config = dict(
    n_head=4,
    norm='layernorm',
    positions='learned',
    qk_norm=False,
    attn_scale=0.125,
    bias='none',
    tie_embeddings=False,
    beta2=0.98,
    weight_decay=0.23,
    warmup_steps=412,
    decay_fraction=0.427,
    final_lr_fraction=0.02,
    batch_tokens=65536,
    seq_len=384,
    steps=5590,
)
Each number is 128 + 32 x the weight over its row's rms, rounded and kept within 0 to 255. Layers, rows and columns count from 0. The size above them is the row's rms in percent of the matrix's.

# layer 3 MLP down (transposed), 1280x320, rms 0.0356, rows 298-319, columns 160-319
size [ 99 110  44  55  80 109  54 128  93  71  68  70 114 104  45 118  50 102  95  65 108 127]
[[ 68 207  92 130 124 176 215 193 136  79 107 126 175 115 119 102 137  99 150 143 142 130 139 138 176 133 156 162 133 113  46 165 172 131 119 161 141 144 111 146 160 150 107 141 140 150 128 150  81  84 154 207 140 123  69 127 105 140 121 169 162 126  77 148 107 140 139 171 131  76 107 158 170 172 156 129 132 137 141 145  77 110 164 140 151 163 116  96 118 160 115 126 109  87 153 110  90 113 156  21 177 177  67 166 125 144 105 103 103 116 157 118 134 111 158 136 119  76 120  93 210 101 127 104 114 130 109 112  92  80 123 105 100  85 155  95 135  86 142 154 117 178 152 120 139 173  99 134 193 127 159 121 145  94 122 131 156 116 106  99]
 [134  43 105 120 126 106  38 138 186 108  60 193 109 139 110 123 147 219 123 165 108 113 132 139  92  99 132 158 118  79 144 133 123 154 184  97 147  78 170 124 136 181 101 125 114 128 164 143 137 137 148 178 146 162  67 137 125 119  96 120 116 147 150 132 110 164 152 163 106 148 114 104 247 103 151  87 101 163 104 137  98 102  54 123 175  18 139 147  82 144 142 151 116 164 218 119 132 124  66 106  97 133 113 177 197 114 184 105  93 100 126 149 141  93 138  95 115  92 135  34 119 149 107 112 115 126 134 146 117 132 126 100 166 198  89 181 108 166 213 114 109 136 155 139 125 120 167 177 129 173 103 100 118 124 110 182 108 105  65  82]
 [167 157 193 151 114 152 123 111 144 178 145 140 136 197 133  87 119 160 115 174 139 118 123 145 182 112  77 108 130 118 115 109 165 133  80 183 103 141 158 126  93 159 150  96 136 114 135 118 113 119 140 123 130 182 120 159 143 168 103 129 123 112  94 139  96 143 122 111 144 147 105 128 133 111 131 157 101 140 132 127 103 142 134 136 104 125 131 141 134 167 114 113 175 146 105 131 141  80 112 147 154 167 101 128 129 136  77 158 112 127 139  99 144  82 144 127  87  90 120 120 108 161 136  74 113 148 111 111 122 114 122 113 104 157 159 147  94  66 137 127 101 118 145 117 105  86 165 108 255 142 103 108 144 143 106 176 103 148 106 136]
 [174 108 124 127 110 170 106 144 125 118 137 170 146 169  75 138 134 160 120 129  99  99 119 143 151 135  99 102 123 170 141 127 144 106 164 150  79 157 122 127 110 129 149 160 168 150 109 110 149 101 143 138 171 133  91 129 179 107 121 125 130 127 164 120 191 131 119 125 135  89 186 120 177 123 101 140 107 135 144  90 142 188 127 142 126 154 128 105 133 118 101  60 138 121 143 121  90 111 115 118 156 131 153  52 113 165  97 155 137 138 106 126  61 154 124 143 103 140 134 136  69 116 135 200 215  88 123 158  93 121  83 146 145 112 124 100 127 125 152 153 128 108 124  95 169 135  81 110 255 131 110 114 129 134 148  93 111 109 150 130]
 [114 146 140 143 118 133 143 108 102 125 202  73 159 123 132 158  85 175  79 145 169  94 163 153 129 137 110 111 149 102 111 110 142  90 112 176 138 104 104 157 146 130 132  76 106 190 110 104 154 105  86 155 175 111  76 150  88  74 103 106 121 111 144 106 120 101  97  82  72 143 180 152 108  96  72 143 172 115 169 148 102 106 161 103  88 110 133 117 132  96 137 104 214 136  89 161 146  73 151 109  67 105 150  98 155 134 233 125 113  94 105 153 117 108 149 153 102 155 137 155 161 160 163 106 128 134 147 147 149 157 158  88  85  75 154 120 102 113 100 122 173 128 140 175 142 109 128 128 197 165 140 143 156 144 115 152 145 107 119 127]
 [144 137 124 176 111 194  62 139 121  94 128 223 101  89  80 114 156 101 166 177 160  91 131 156 164 120 160 131 122 168 100 127  60 151 159 177 112 154 121  52  97 115 144 154 155 137  69 142 138  72 180 152 135 118 168 109 142  88 124 143 107 142 142  93 210 143  97 126 112 107 106 122 137 146 153  87 175 159 161 134 178 170 182 155 133 125  62 124 161 144 154 102  75 147 158 114 180 125 154 186 162 158 162 142 121 160 129 167 124 161 110 184 138  52 145 129 140 154 106 187  57 130  92 111 131 136 166  91 136 137 141 101 127  98 125  85 140 125 137 114  67 124 103 112 137 126 172 104 153 129 136 113  84 120  98 131 127  84 156 129]
 [173 133 148 111 108 134  91 131 121 110 105 128 140 103  92 129 120 172 163 114 129  82 131 133 135 125 117 147 123 199 159 180 173 126  99 204  87 128 132 120  91 104 127 147 107 130 152 110 124 144 147 163 143 127 107 149 154  99 134  99 162 167  95 159 115 145 121 113 105 128 164 107 139 101 114 122 119 139 230 129 130 119 124 152 163 143 159 176 129 103  97 111 172 101 105  84 112 129  61  95 156 140  96 141 122 167 176 178 156 119 107 154  97 172 176 121 161 148 109 136 136 104 126 123 108 115 110 127 119 126 136 129 103 129 145  97 130 113 198 138 125 155 117 157  91 119 113  92 255 152  97 114 125 114 142 111 135 139 109  91]
 [175 118  97 163 107 152  49  83  97 153 127 133  86 191 136 186 128  65  88 114 130  90 188 116 177 183 129  84 186 149 111 119 140 132 173 148  85 163 141 143 126 115 138 159 132 148 156  90 113 130 129  92 129 110  76  94 168 115 111 139 130 119 109 135 112  96 148  86 175 169 121 158 158 101 146 164 136 114 117 110 192 128 194 108 153 134 128 155 150 152 212  55  91 108 253 186 134 143 171 141 176 108 101 111 158 107  49 165  54 120 135 138 196 121 106 153 133 205 132 112 109 129  77 129 130  90 152 140 126 159 106 108 153  95  74 126 150 124 139 126 147  87 139  93 128 170 128 192 124 154  90 133 122  93 121 156 164 110 132 128]
 [157 134 164 143 138  88  97 146 103  65 128  67  94  99 122 137 164 207 129 170 111  79 154 109  68 107 131 120  99 136 163 140 112 196 174  69 134 141 131 137 112 124 180 132 142 156  95 119 122 148 135 153 117  96 111 185 154 113 152  95 110 130  96 140  71 136 141 137 131 140  87 153 166 162 121 184 160 137 136 114 158 144 113 148  61  85  93 134 136 116 171 135 156 141 143  77  68 177 131 137 116 128 140 100 147 128  87 118 170 135 134 138 106 111 145  90 176 109 100 104  87 132  59  93 145 129 127 158  64  16 127 161 151 175 148 146 163 155  62 141 150 155  82 124 129  26  71 116 155  82 101 140 150 158 144 124 169 138 167  83]
 [163 133 108 119 134 130  95 104 151 104 113 138 141 135 200 145 197  99 119  85 148 134 142 122 128  76 158 164 139  95  75  84 126 149 124 154 156 142 123 124 124 113 111  88 107 156  87 217 112 153 145 220  71 166  79 143 180  60  76 146 116 125 121  85 114 103 122  92 103 131 178 100 175 112 120 162 117 146 177 123 159 102 130 174 161 175  78  94 131 179 111 160 132 121 119 141  52 108 145 186  49 174 139  99  97 122  99  95 158 139 145 220 141 163 164 130 147 148 146 107 126 132  85  98 186 133 142 156 150 131 150  46 114 112  94  97 172 134 112 146  59  88 133  85 111  75 147 142 238 104 122 140 111  96 139  81 113  98 123 120]
 [ 97 143 146 167 141 159 136 114 186 132 123 110 144 145 136 155 117 132 126  93 153 115 134 159 122 154 115 131 139 123 187 112 175  95 107 125 173  99  68 148 143 165 126 100 200 135 134  64 135  86 159 149 108 131  77 150 147 104 131  89 113 134 139 145 105 101 145 151 156  56 198 167 151 111  47 111  87 122 125 109 174 107 125 141 102 127 151 180  81 183  45 100 126 101  60 121 158 129 170 174  99 144 143 105 112 142 151 119 143 114 101 189 110 145 103 111 154 163 105 155 133  69 174 148 188 164 127 125 141 141 100 142 152 137 139 119 102  58 119 132 145 124 123 105 128 126  80  93 231 142 136 120 133  72  91 116 101  94 113 127]
 [116 129  74 120 131 145 163 156  83 103 100 163 101 148  96 124 147 120 134  65 177 133 149  60 142  96 151 116 155 139 136 133 192  82 125 119 128 149 126 104  98 127 155  94 118 113 107 157 120 118 138 106 162 194  89 203 104 144 115 172 101 134 152  75 127 128 132 102 184 124 200  93 173 145  80 132 103 111 159 111 140 176 175 172  93  68 165 130  27 146 100 125 206  67 116 138  92 117 157 113 182 148 124 118 136 183 139 101 111 134 143 100 129 122  93 135 104 105 103 170 189 158 124 124  97 150  91 115 106 146  88 152 149 142 135 110 119 152  98 130  80 113 160 122 141 104  68  98 221 134 147 127 117 101 156 152 116 126 128  96]
 [150 155 130 157 105 106 152 117 120 143 143 133  98 140 141 117 119 152 120 121 168 131 160 120 125 121 108 158 124  78 143 174 203 118 126 123 149 123 160 125 163 159 148 111 147 113 129  97 148 148 171  70 122  98 114 102 114 180  92 157 154 155 133  76 160 120 131 121   0  94  91 113 161 131 130 107 151 141 124 113 101 124 153 142  82 138 131  95  85 137 116  58  60 166  90  83 126  93 163 114  63 156 199 165 144 132 137  52 179 187 154 148 134 148 141 130 106 153 100  41 102 127 169  96 110 108 148 130 119 123 124 137 108 113 183 100 191 138 196 127 101 147 142 159 136 151 106  85 118 156 164 150 122 114 144 155 159 175 131  89]
 [188 135 130 183 145 136 114 127 125  36 105 168 122 120  80 112 136 156 166 149 114  83 136 131 120 141 169  77 167 109 119  99 135 163 135 135 109 143 133 124 113 126 114 153  99  89 146 113 119  56 152  72  94 115 151  83 158 145 137 161 162 140 113 123 164 122 125 128 142  98 151 129 157 183 156  97 135 115 146 103 151 121 126 102  95 119 105 173 128 122 130  57 159 136 148 144 119 123  73 166 119 178 109 102 111 114 109 132 132  95 138 106 157 111 120 112 168 145 135 153  89  64 188 142 105  31 113 158 133 144  82  96 165  72 199 143  70  88 156 120  96  96 110  99 163 114  97 178 130 124  88 133 142 173 175 129 166 132  89 167]
 [154  80 118 142 115  91  95 127  81 108 179 130 160 126 132  87 144 167 156  79  49 162 102 183 156 174 138 129 136 147 112 140  82 198 171 144 101 125  90 121  99 138 118  64  84 148  73  33 119 129 172 109 148 124 150  76 118 121 156 131  90 170  76 117 190 100 103  98 130 104 116 144 120 135 161 147 118 142 148 110 109 147 162 171 163 158  86 140 147 122 156 107 178 135 203 163  75 126 120   0 126 175 208  81 163 135 152 116 129 114 168 132 122  97 163 136  88 118 101 201 108 136 128 140 127 102 124  94 130 107 174 112 144 114 106  92 124 161 197 194 158 174 182 169 182  96 158  64 127 162 148 115  92 114 155 135 145  91 130 122]
 [174 107  82  89  90 112 194  23 137 154 165 153 147 104 150 131 165  73 189 125 118  72 122 236 117 164 137 148 111 161 110 158 132 104 133 150 152 128 131 164 124 167  82 133 118 147 165  88 135 112  87 201 114  67 119 146 176 109 152 165 135 150  96 117 138  97 117 132  81 115 152 177 160 129 104 103 155 129 100 115 134  70 140 123 124  82 157 157 125  83 189  99  61 101  86 126  72 105  94 154 153 161 120 142 103 125 139 159  95 137  97 121 127 164 126 109 172 111 123 144  51 141 116  97 115 109 159 111 218 116  89 182 160 180 146 191 139 120 132 130 149 165 137  63 112 146  69 142 122 110  99 137 132  67 159 128  70 136 166 127]
 [117 162 152 136 183 128 154 101 152 114 118  74  81 173 108 168 137  93 169 126  76 151 145 102 177  72 179 130 118 151 144  69 140 151 162 118 137  93 136 200 117  80  94 133  97 130 149 148 120 159 148 169 140 137 145 127 170 136 166 129 111 149 142 125 160 113  76 106 119 189 138 163 105 126 108  88  91  83 181  50  56 141 183 127 127 146 179 131 119  74 165 122 141 129 151 116 159 142  81  92 140  88 113 126 170 108  87 160 125 137 141  58  99 161 101 106 115 140 128  92 170 129 164 140 150  78 168  78 106 175 155 145 143 136  82 150 142 126  89 143 161 127 130 160 119 139 151 158 142  75 106  91 131 163 130 122 126 118 144 121]
 [ 95 138  98 124 116 181 120 150 117  80 128 104 136 151 149 111 100 156 103 153 137 114 133  99  68 134 137 108 112 153 125 104 119 167 125 138 107 135 144 180 145 132 151 114 173 116  57 128 143 157 137 130  67 178 139 155 125 148  91 101 139 148  91 115 118 174 180 161 169  80 156 171 131 121 147  60 165  95  78 145 132 179 113  90 164  86 132  84 139 129 119 105 194 151 135 164 165 107 153 110 143 149 150 100 156 164 122 127 135 131 122 108 151 142 164 189  22 134 127  89 137 116  87 168 106 134 136 148 103 163 141  85 127 144 104  75 132  99 221 120  98 150 138 118  95 169 110  97 153 141 139 146 144 166 157 153 135 120 165 121]
 [143 140 132 141 122 115 157  94  75 145 163 149 155 117 119 124 116  89 146  34 153 171 128 124  91 142 164 154 146 117 120 144 152 142  79 191 126 170 117 112 116 209  85 139 120 153 182 152 148 101 172 194 100 153 153 154 178 104 144 116 156 124 137  72 154 196  96 154  60 172 136  94 142 126  89 160 132 127 171  94  81 177 102 172 106 112  83 166 196 130 144 149  98 113 155 150  85 115  25 120  72  68 137 154 170 117  97 214 145  92  77 127 142 138 166 201 115 166 153 109 120 147 141 178 183 102 148  68 146 100 127 183 123  59 113 143 114 105 128 155 102 148 129 127  95 118 153 142 115 133 128 129 147 139 138 106  72 127  80 123]
 [ 80  98 164 134 127 167 183 129 110 143 146 116 111 145 179 111 128 142  94 113 143 136 148 153 127 102 155  99 128 113 145 153 125 138 132  70  86  86 115 116 147 114 142 122  76 135 153 106 132 106 152 101 141 109 138 152 116 177 155 126 103 139 117  94 154 113  64 140 104 148 114 135  78  79 153 134 130 101  97 108 156 158 105 125  94  87 165 147 167 146  81  88 147 107 110 132  77 187 111 125 158 102  71 111 148 152 145 135 147 109 141  89 136 108 115 110 136 102  95 103 150 114 144 124 164 151 109 115  56  86 128 127 100 138 114 102 136 118 128 144 149 108 101  92 149 106 132 161 255 145 150  99 130 125 115  86 122 141 126  84]
 [132 146 107 181 123 107 138 143 142 121 139 139 163  75 134 119 146 126  98 130  67  73  98 106 108 105 126 118 156  87 126  91 103 134 151 116 133 141 120  79 140 112 171 115 147 115 125 129 133 126 132 144  81  40  82 151 151 105  87  72 119  95 137 109 134 190 107 122 201 155 129 165  58 102 109 143 155 124 140 143 109  98 198  95 146  54 170 160 107 136 163  94 104 118 148 203  71 161 157  94 153 161 153  73  62 161 151 117 110  94 150 139 141 115 143 116 159 127  75  87 125 123 101 176 120 126 144 140 143 122  90 120  95 170 126 107 164 132 113 118  93  47 133 113 129  74 135 152 159 118 108 164 137 149 162 185 115 133 101 105]
 [ 78 140 116 152  52 157 102 155 131 102 173 145  95 165 134 144  94 149 155 104  71  86 143 158  26 148 155 148 142  93  82  95 143 139 176  43 151 110 151 117  83 106 141 163 123  70 142 109 115  83 130 129 121 118  91 105 106 154  90 186 113 177 117 140 124 106  77 121 175 143 126 151 165 117 140 166  92 106  95 112 161 112 148  97 149 124 100 138 111 140 137 101 147 130 176 137 115 148 155 196  63 154 129 116 135 138 149  59 127 177 115 145  77  77 171 116 158 145 103 193 123 117 225 138 131 158 173 135 134 149 164  85 150 102 163 161 163 147 167 126 135 147 135 200 109 130 115 164 136 125  82  81 155 156 143 146 160 131 128 107]]
# layer 3 MLP up, 1280x320, rms 0.0411, rows 299-319, columns 160-319
size [ 97  95  83  89 104  85 110 105  89  98  88 101 100  59 100  62  97  95  96  96 113]
[[133 222 165 137 140 124 214 124  95 151 207  69 125 138 137 125 130  26 143  92 134 159 132 111 155 152 144 114 127 170 148 128 147 104  66 180 117 168  99 132 112  65 158 134 152 129  94 116 126 129 108  91 113  94 187 105 132 138 155 137 142 121 122 133 156 110  88  77 141  93 125 145  23 140 118 161 178 100 125 127 157 141 177 140  99 218 122 101 186 119 129 104 116  71  50 138 165 102 168 134 173 116 144 106  62 163  68 153 146 188 128 115 123 155 109 154 132 158 106 212 130 104 150 142 137 134 105 120 115 117 122 140  78  52 163  72 140 108  68 170 146 100 100 108 113 133 123 104 145  90 166 153 141 141 124  70 154 160 191 186]
 [105 196  62 108  77 148 136 133 192 163 163 140  93 131 134 129 101 163 160 106 114 133 144 148 102 112 100 140 169 134 157 163  66 139 148  99 152 123 162 112 185 128 152 111 116 163 114 116 114  90 159  43 107 111 198  81 156  84 183  63 149 175 111  94 161 131 179  70  64 158 110 156 109 125  86  59 163 148 104 166 161  87 108 131 154 141  71 126  95 160 136  91  85 141  88  58 128 113 108 140 161 134 112 136 146 130 113  59  80 103 158 101 156 138 115 132 153 191 189 178 139 135 118 149 135  99 149 132  85 154 170 159 191 132 145  97 120 147 157 148 138 135 114  71 147 103 131 145 203 139 101 114 112 141  86 155 100 133 157 139]
 [ 61 146 125 138 161 105 167  94 146 156 163 111  69  80 169  89 135 110 173  99 152 167 154 130 137  99 183 179 124  83 125 140 104 149  72 136 180  96 153 121 150 143  84  59  56 143 136 110  99 115 112 114 106 112 169 151  90 117 100  86 123 131 104 152  56 160 125 111 119 164  73 148 104 110 185  93 145 141 142 184  75  36 132 113 114 137 148 158 115 185 155 183 135 149 112 154 174 132 131 179 116 127 109 168 142  85 170 112 111 108 177 155 197  95 120 150 129 106 122 116 177 121 150  95  63 136 146 120 142 133 193 135 114 117  78 117 110 160 111  95 152 143 138 169 119 110 195 158 130  96 136 173 145 128 120 175 174 152 108 141]
 [141  88 103 108 168 110 133 132 154 132  67 168 100 129 138  99 174 103 202 131  90 147  90 110 132 117 128 160 124 148 159 151 107 181 160  94 128 150 184 100 102 133 131 155 159  45 156 125  56 143 180 114  82 137 162 110 177 190 174 127 134 126 104 125 125 154 141 169 172 140  79 118 151 155 198 115  86 137  74 129 154 132  96 160 150 148 141 145 133 163 106 151  54 143 163 105 119 194 132 139 155 123  96 148 115 123  43 135 123 138 178 103 132 147 111 108 130  93 116 103 124 108 102 160 141 119  90 108  76 118  80 163 164 182  96 150 165 144 155  83  95 141 136  87 138 152 128 118 124 111 121 125 121 110 151 127 117 161 133 132]
 [120 108 168  73 134  71 175  98 139 145 132  62 153 156 180 135  88 148 113  76  88 180 132 116  87 139 105 114 111  96 164 150 186  99 107  84 147 119 119 202 169 139 113 105  89  98 163 104 124 174  78  90 110 132 101 146 108 148 145 114 172 132  99 132  49 115 160 126 120 144 142 110 134 118 107 159  82 104 117 130  81  86  64 109 124 125 201 117  82 134  86 151 187 106 102 149 109 151 112  62 103 117  91 120 115 104 130 114 127 114 155  94 116 200  94 113 128 102 140  82 211 119 184 141  98 125  71 162 125 106 138 151 127 157 170 140 125 120 135 140 186 132 173 141 126 131 112 147 138 118 115 148 160 116 170 126 155 170  89 109]
 [ 43 121  76 147 151 101 156 122 182 157 183 135 137 116 169 124 129 125  63 130 148 186 134 182  87  89 131 143  95  64 114  92  75 180 187  57 118 119 129 147 101 131 181  65 192 150 107 159  89  86 117  55 155 135 123 119 140 120 146 121  90 144 122 109 138 150 135  77  65 117  70 152 153 144 133 130 163 130  75 148 150 162 161  99  96  98 110 118  73 216 141 161  98 151 130 151 129 122 222 189 132 105 172 106 136  70  97  29 134 162 138 108 150 129  73 149 139 123 164 118 109 125 137 142 170 177 133 107 101 183 159 107 150 117 139 130 122 118  91 115 133  98 118 120 129 143 135 178 162  90 164 153  88 169 134 155 130 110 133 182]
 [ 65 130 163  92 153  93 199 175 155 101 138 132 162  46 118  80 123 181 164 126 136 148  77 136  83  70 113 202  86  80 148 150 121 112  83 117 181 102 145 108 143 113 126 101 129  95 111 176 157 105 123 156 138 139 183 163  92 132 153 107 131 151 142 114 140 174 109 161  93 109 137  92  91 153 101  82 127 139 140 147  56 116  72 153 108 122 127 102 119 130  41 213 171 148   0  79 143 105  95 110 107 131 160 148  99 136 192 106 197 140 136 130  62 131 149 112 119  54 123 155 135 126 154 116 127 180 104 110 111 101 145 134  95 168 185 124 115 110 137 146 102 155 129 161 138 108 158  78 122  95 166 128 129 198 151 104 106 141 127 125]
 [ 71 120  80 110 123 160 147 108 148 189 138 170 163 148 160 138  73  49 117  63 146 172 108 139 206 114 126 143 141  88 102 102 134  72  65 179 116 109 129 125 145 134  58 140 103 120 198 134 129 106 122  96 132 130 144  60  91 146  98 161 106 139 172 129 177 124 110 146 113 141 163  98  99  84 117  65  99 119 109 130  91 101 124  84 203 172 167 135  92 152  80 130 107 111 103 166 171  87 126  93 150 119 101 153 108 140 143 135  98 136 130 125 145 165 119 160  85 135 146 129 167 102 220 154 117 123 122 113 183 208 126 108 105  84 110 114 137 101 180 129 108 100 218 153 148 205 198 161 154 175 144 116 135 104 141 119  93 121  83 176]
 [103 131 158 119 102 114 174 156 111 144 173 122 124 127  54 103  45 168 174 169 107 124 112 134 142 166 118 118 101 146 199 169 131  85 124 133  91 113 157 126 134 159 147 177 153  95 160  28 137  77 101  27 165 103 174 120  69 204 175 117 138 108 124 159 138 167 129 162 135 151  75 146  80 143 134  71 135 131  81 137 117 165 141  91  96 105 187 174 116  97 132 101 148 149 132 117 201 155 127  38 201  77 119 169 158 121 163 163  71 137 127  44 132 120 105 135  95 105 111 162 150 118 157 164 110 131 114 118  89 147  80 202 155 124 156 141  98 115 144 115 190 175 127 165 137 171  91 103 107 142 130 128 129 143 117 176 135 161 162 122]
 [166 116  99 104 125 145 122 105  52 120 110 147 121  94 139 109 119 131 127 156 148 153  94 110 128  88 139 167 128 127 120 168  61 164 163 154  94 169 211 151  94 105 118 133  88 118 125 176 100 186  96 111 138 138 150 112 129 150 136 178 145 142  99 102 158 143 131  98  82 173  70 104 133 116 204 144 192 137 155 142  99 123 117 111 175 156 128  72 193 107 197 151 108 179 186 122  98 134  67 113 155 138 112 150 173 116 129 140  94 124 152  61 141 113 158 140  91  90 143  83 128 198  79 126  67  99  96 134  85 116 132 135 129  85 100 122 147 201 147 124 118 140 152 165 143 118 160 162 129 120 104 145  97 173 148 155 164 185 158 130]
 [149 116 155 135 125 128  86 119 167 130 170 101 148 119 196 149 103 139 145 194  75  94 100 205 127 141 139 161  76 115 127 131  50 150 121 136 141 109 142 152 141 139  78 143 128 135 158 123 115 151 116 144 101  97 163  54 182 122 134  83 122 119 109 182 124 136 142 146 100 152  80 169  79 119 190 116 137 146 104 156 113  81  87  93 150 186  89 127 233 119 162 143  72 209 144 103 159 135 119 157  57 118 160 122 136  78 119 142 117 122  94 171 132 148 160 128 151 159 140  98  72  86 129 155 152 100 191 145 141 136 191 130 111 114 114 155 145  99 155 125 183 179  90 107 105 141 179 152 120 133 116 123 128 146 107 117 135 167 132 155]
 [102 105 114 103 162 172 115 150 140 137  84 135 158 105 131 133 132  83 136 129  88 125 105 153 127 112 150  81 125 164 101  72  62 144 108 140 111 144  94 141  91 101 110 151 102 143 139 164  99 117  85 165 135 158 148 158 121  79 173  89 115  73 120 195 117 114 124 144 240 157 135 157  99 145 139 128 130 114 137 148 163 137 122 111 197 124 139 141 165 122 141 169 180  79 165 169 123 169  81 135 179 115  61 116 111 115 118 199  88  56 132 105 142 104 114 123 163 108 149 176 146 132  81 160 131 145 101 142 155 129 138  99 159 129  63 175  54 123  58 108 147 114 128  86 132 137 166 176 150 117  81  98 126 134 106 103 102  99 121 166]
 [ 76 113 126  85 112 103 139 119 133 228 153  91 109 121 184 136  99 105  91 114 146 192 131 140 145 108  91 211  96 144 152 149 117  74 104 121 158 109 148 122 129 110 121 133 163 148 137 144 150 199 100 170 170 131 130 168 114  93 140 111 101 123 155 117 104 155 141 143 106 171 114 133 113  56 127 137 122 116 122 170 114 122 119 142 132 117 136  98 155 161 130 199  87  93  78 108 159 126 186  97 134  75 175 145 138 142 134 133 118 150 137 163  77 144 150 159  72 108 131  95 170 190  70 122 137 225 126 127 135 107 163 142  90 162  47  87 196 140 103 156 191 156 143 162 108 152 149 101 142 136 167 117 115  83 109 131  85 132 175 108]
 [ 96 130 138 123 142 185 161 130 166 189  64 147  73 148 141 159 101  82 117 169 196 115 133  45 109 122  96 112 108 142 117 127 168  72 110  97 162 109 167 133 120 108 157 181 156  97 160 200 144 126 100 104 101 152 112 142 129 139 113 121 152 104 197 119  63 155 155 156 124 131 111  87 126 124 102 125 115  92 113 124 134 106 103 116  81 113 182 122 122 127 121 129  63 136  96  91 159 119 154 238 135  71  54 171 107 134 100 140 124 136  99 119 140 152  82 112 167 146 123  73 154  96 128 100 152 164 120 170 130 146  69 144 113 145 176 149 154  98  70  75 101 100  89  86 121 178 120 160 173  85 137 134 167 136 109 141 139 140  94 132]
 [ 65 133 168 167 175 149  90 228 108  97 117 121  92 132 101 120 119 164  70 124 130 167 150  53 140  85 108 125 154 109 152  80 101 151 101 108 107 123 115  73 108  95 196 131 134  91  81 155 108  96 146  59 136 182 153 111  69 125 128 118 130  87 146 146 118 150 159 121 175 132 124  70  82 142 148 138  91 110 177 145 118 177 125 119 134 162 113  82 133 191  76 157 187 153 152 130 193 153 162  91 116  99 132 142 126 117 103 108 178 113 164 131 155  94 140 153  83 138 132 124 206 139 138 151 158 143  97 159  57 120 181  75  99  77  99  60 127 129 117 125 108  80 122 210 148 104 203 118 123 122 159 111 110 201 108 126 191 143 103 114]
 [141  78  88 110  85 134 103 153 117 168 128 176 147  83 137  87 122 149  91 135 196 132 104 143  82 173  98 110 133  96 106 176  82  92 102 138 144 154 109  56 118 156 140 115 176 140 104  94 137  92 118  97 109 129 142  95  96 126 102 118 145 120 131 121  71 140 147 148 153  79 114 101 148 152 176 180 182 205  85 190 171 101  87 133 120 126  62 130 119 191 105 137  99 121 117 119 102  94 189 136 128 146 144 135  79 156 151 118 142 104  98 199 167  97 123 170 141 116  97 149 122 130  98 127 107 187  39 169 157  91  89 117 126 140 169  98 125 114 145 105  95 143 118  92 133 116 126  78 162 169 151 153 120  91 142 127 132 146  72 129]
 [165 120 144 112 158  54 121 104 146 199 121 148 109  80 122 146 124 105 154  96 130 130 112 171 177 124 136 149 138 113 128 161 123  51 124 103 161 132 111  94 102 107  96 141  78 159 227 123  71 104 129 118 176 100 122  88 141 123 139 152 131 108 153 131 125 106  82 107 106 172  93  78 128 121 100 175  96 158 162 125 104  88 132 178 107 170 114 174  95 148 140 172  62 118 112  79 101 132 133 150 120 110 114 168 109  87 152 124 150 118 127 148 123 135  95  82 239 120 119 182 123 132 159  79 135 125 114 103 160  99 121 167 144 108 162 171 115 150  66 130 155  93 116 122 142  85 150 157 138 105 125  95 122 110 112 101 137 116  61 134]
 [112 133 143 116 112 119  98 159 174 139 100 113 105 125 126 141 175 168 124 197  95 102 134 125 166 124  91  84 116 124 138  99 111 126 170  78 127  96 169  99 152  53 168 132  96 106 113 118 116 124  68  65 157  96 111 122  54 149 149 143  99 136 125 153 104  54 149  89 180  93 131 152 103 134 146 104 117 109  93 157 171  85 159  87 153 133 186 115  32 130 101 123 185 159  90 105 156 145 221 107 183 164 142 114  86 131 175  67 133 152 177 137 114 104  93  81 116 105 136 146 138  88 127  97  87 173 130 183 116 166  81  73 113 187 151 100 162 136 147 143 173 114 132 139 134 140 108 124 140 111 157 146 118 103 128 167 200 141 203 121]
 [ 94  82 146 130 124 118 118  69 116 205 169  89 156 139 219 145 101  72 184 154 161 176 105 199 158 110 130 157 103 123 114  92 159 160 162 103 128  76 176 117 201 113 106 121 150 120 114  93 130 118  63  95 145 122 107 105 143  99 156 127 106 199 134 116 151 196 156 106 129 167  79 129 121 100 127 158 148 132 105 185  86 123 124 116  80 132 102 177 110 203  97  92 115 137 146 107  88 160 171  82 129 119  95 165 109 104 202  85 134 166 115 147 125 137  94  93  82 134 136 127 166  79 210 147 137  78 135 128 133 144  99  87 173 137 107 131 139 154 136 175  81 156 129 112 150  94 143 129 179 155 142 113 126 114 131 184 121 136  94 112]
 [148 112 128  61 153 138 119  93 120 147 149 106  83 170 133 138  95 129 179 137 191 169 123 140 158 150 126 130 110 179 124 157 156 109 116 141 101 127 155 192 124 137  88 140  98 136 132 106 102 133 139 107 145 186 168  94  91 153 176 194 126 169 131 132 121  79 158 136  55 130 131 100 195 145 147 111  99 151 116 101 139 154  41 158 108 208 107 113 132 136 108 167 131 145 122  57 167 105 119 145 115  92 116 169 194  92 119 123 145 150  91 121 120 146 132 146  91 134 188 152 145 119 167  89 149 110 103 128 113 129 138 127 153  79 133 157  90 142 151 161 177 216 121 160 130 162 134  96 124 160 150  90 135  93  96  82 131 134 149 143]
 [173 108 161  91 184  90 156 106 123 164  99 113 154  96 107  96 169 108  92 160 158 160 114  86 232 128 102 109 119 158 178 142 132 107  89 219  95 143 114 132 179 161 101  82 145 194 122 135 158 149 120 126 141 130 169 112 139 100 154  73 165  58 163 103 131 170 169 136  84 100 127 108 107 136 128 102 182 171 141 137  88 129 123 153  99 129 142 123 160 123 124 144  79 129  69 115 139 114 115  62 198 106 108 130  92 109 110 183 130  81 145 129 153 182  91 155  99 130 132  82 135 146  31 115 120  83  87 125 119 105  89 175  88 137  72  98  98 110 113 149 128 107 122  38 127 126 144  97 130 146 183 170 112 114 110  87 102 135 122 154]]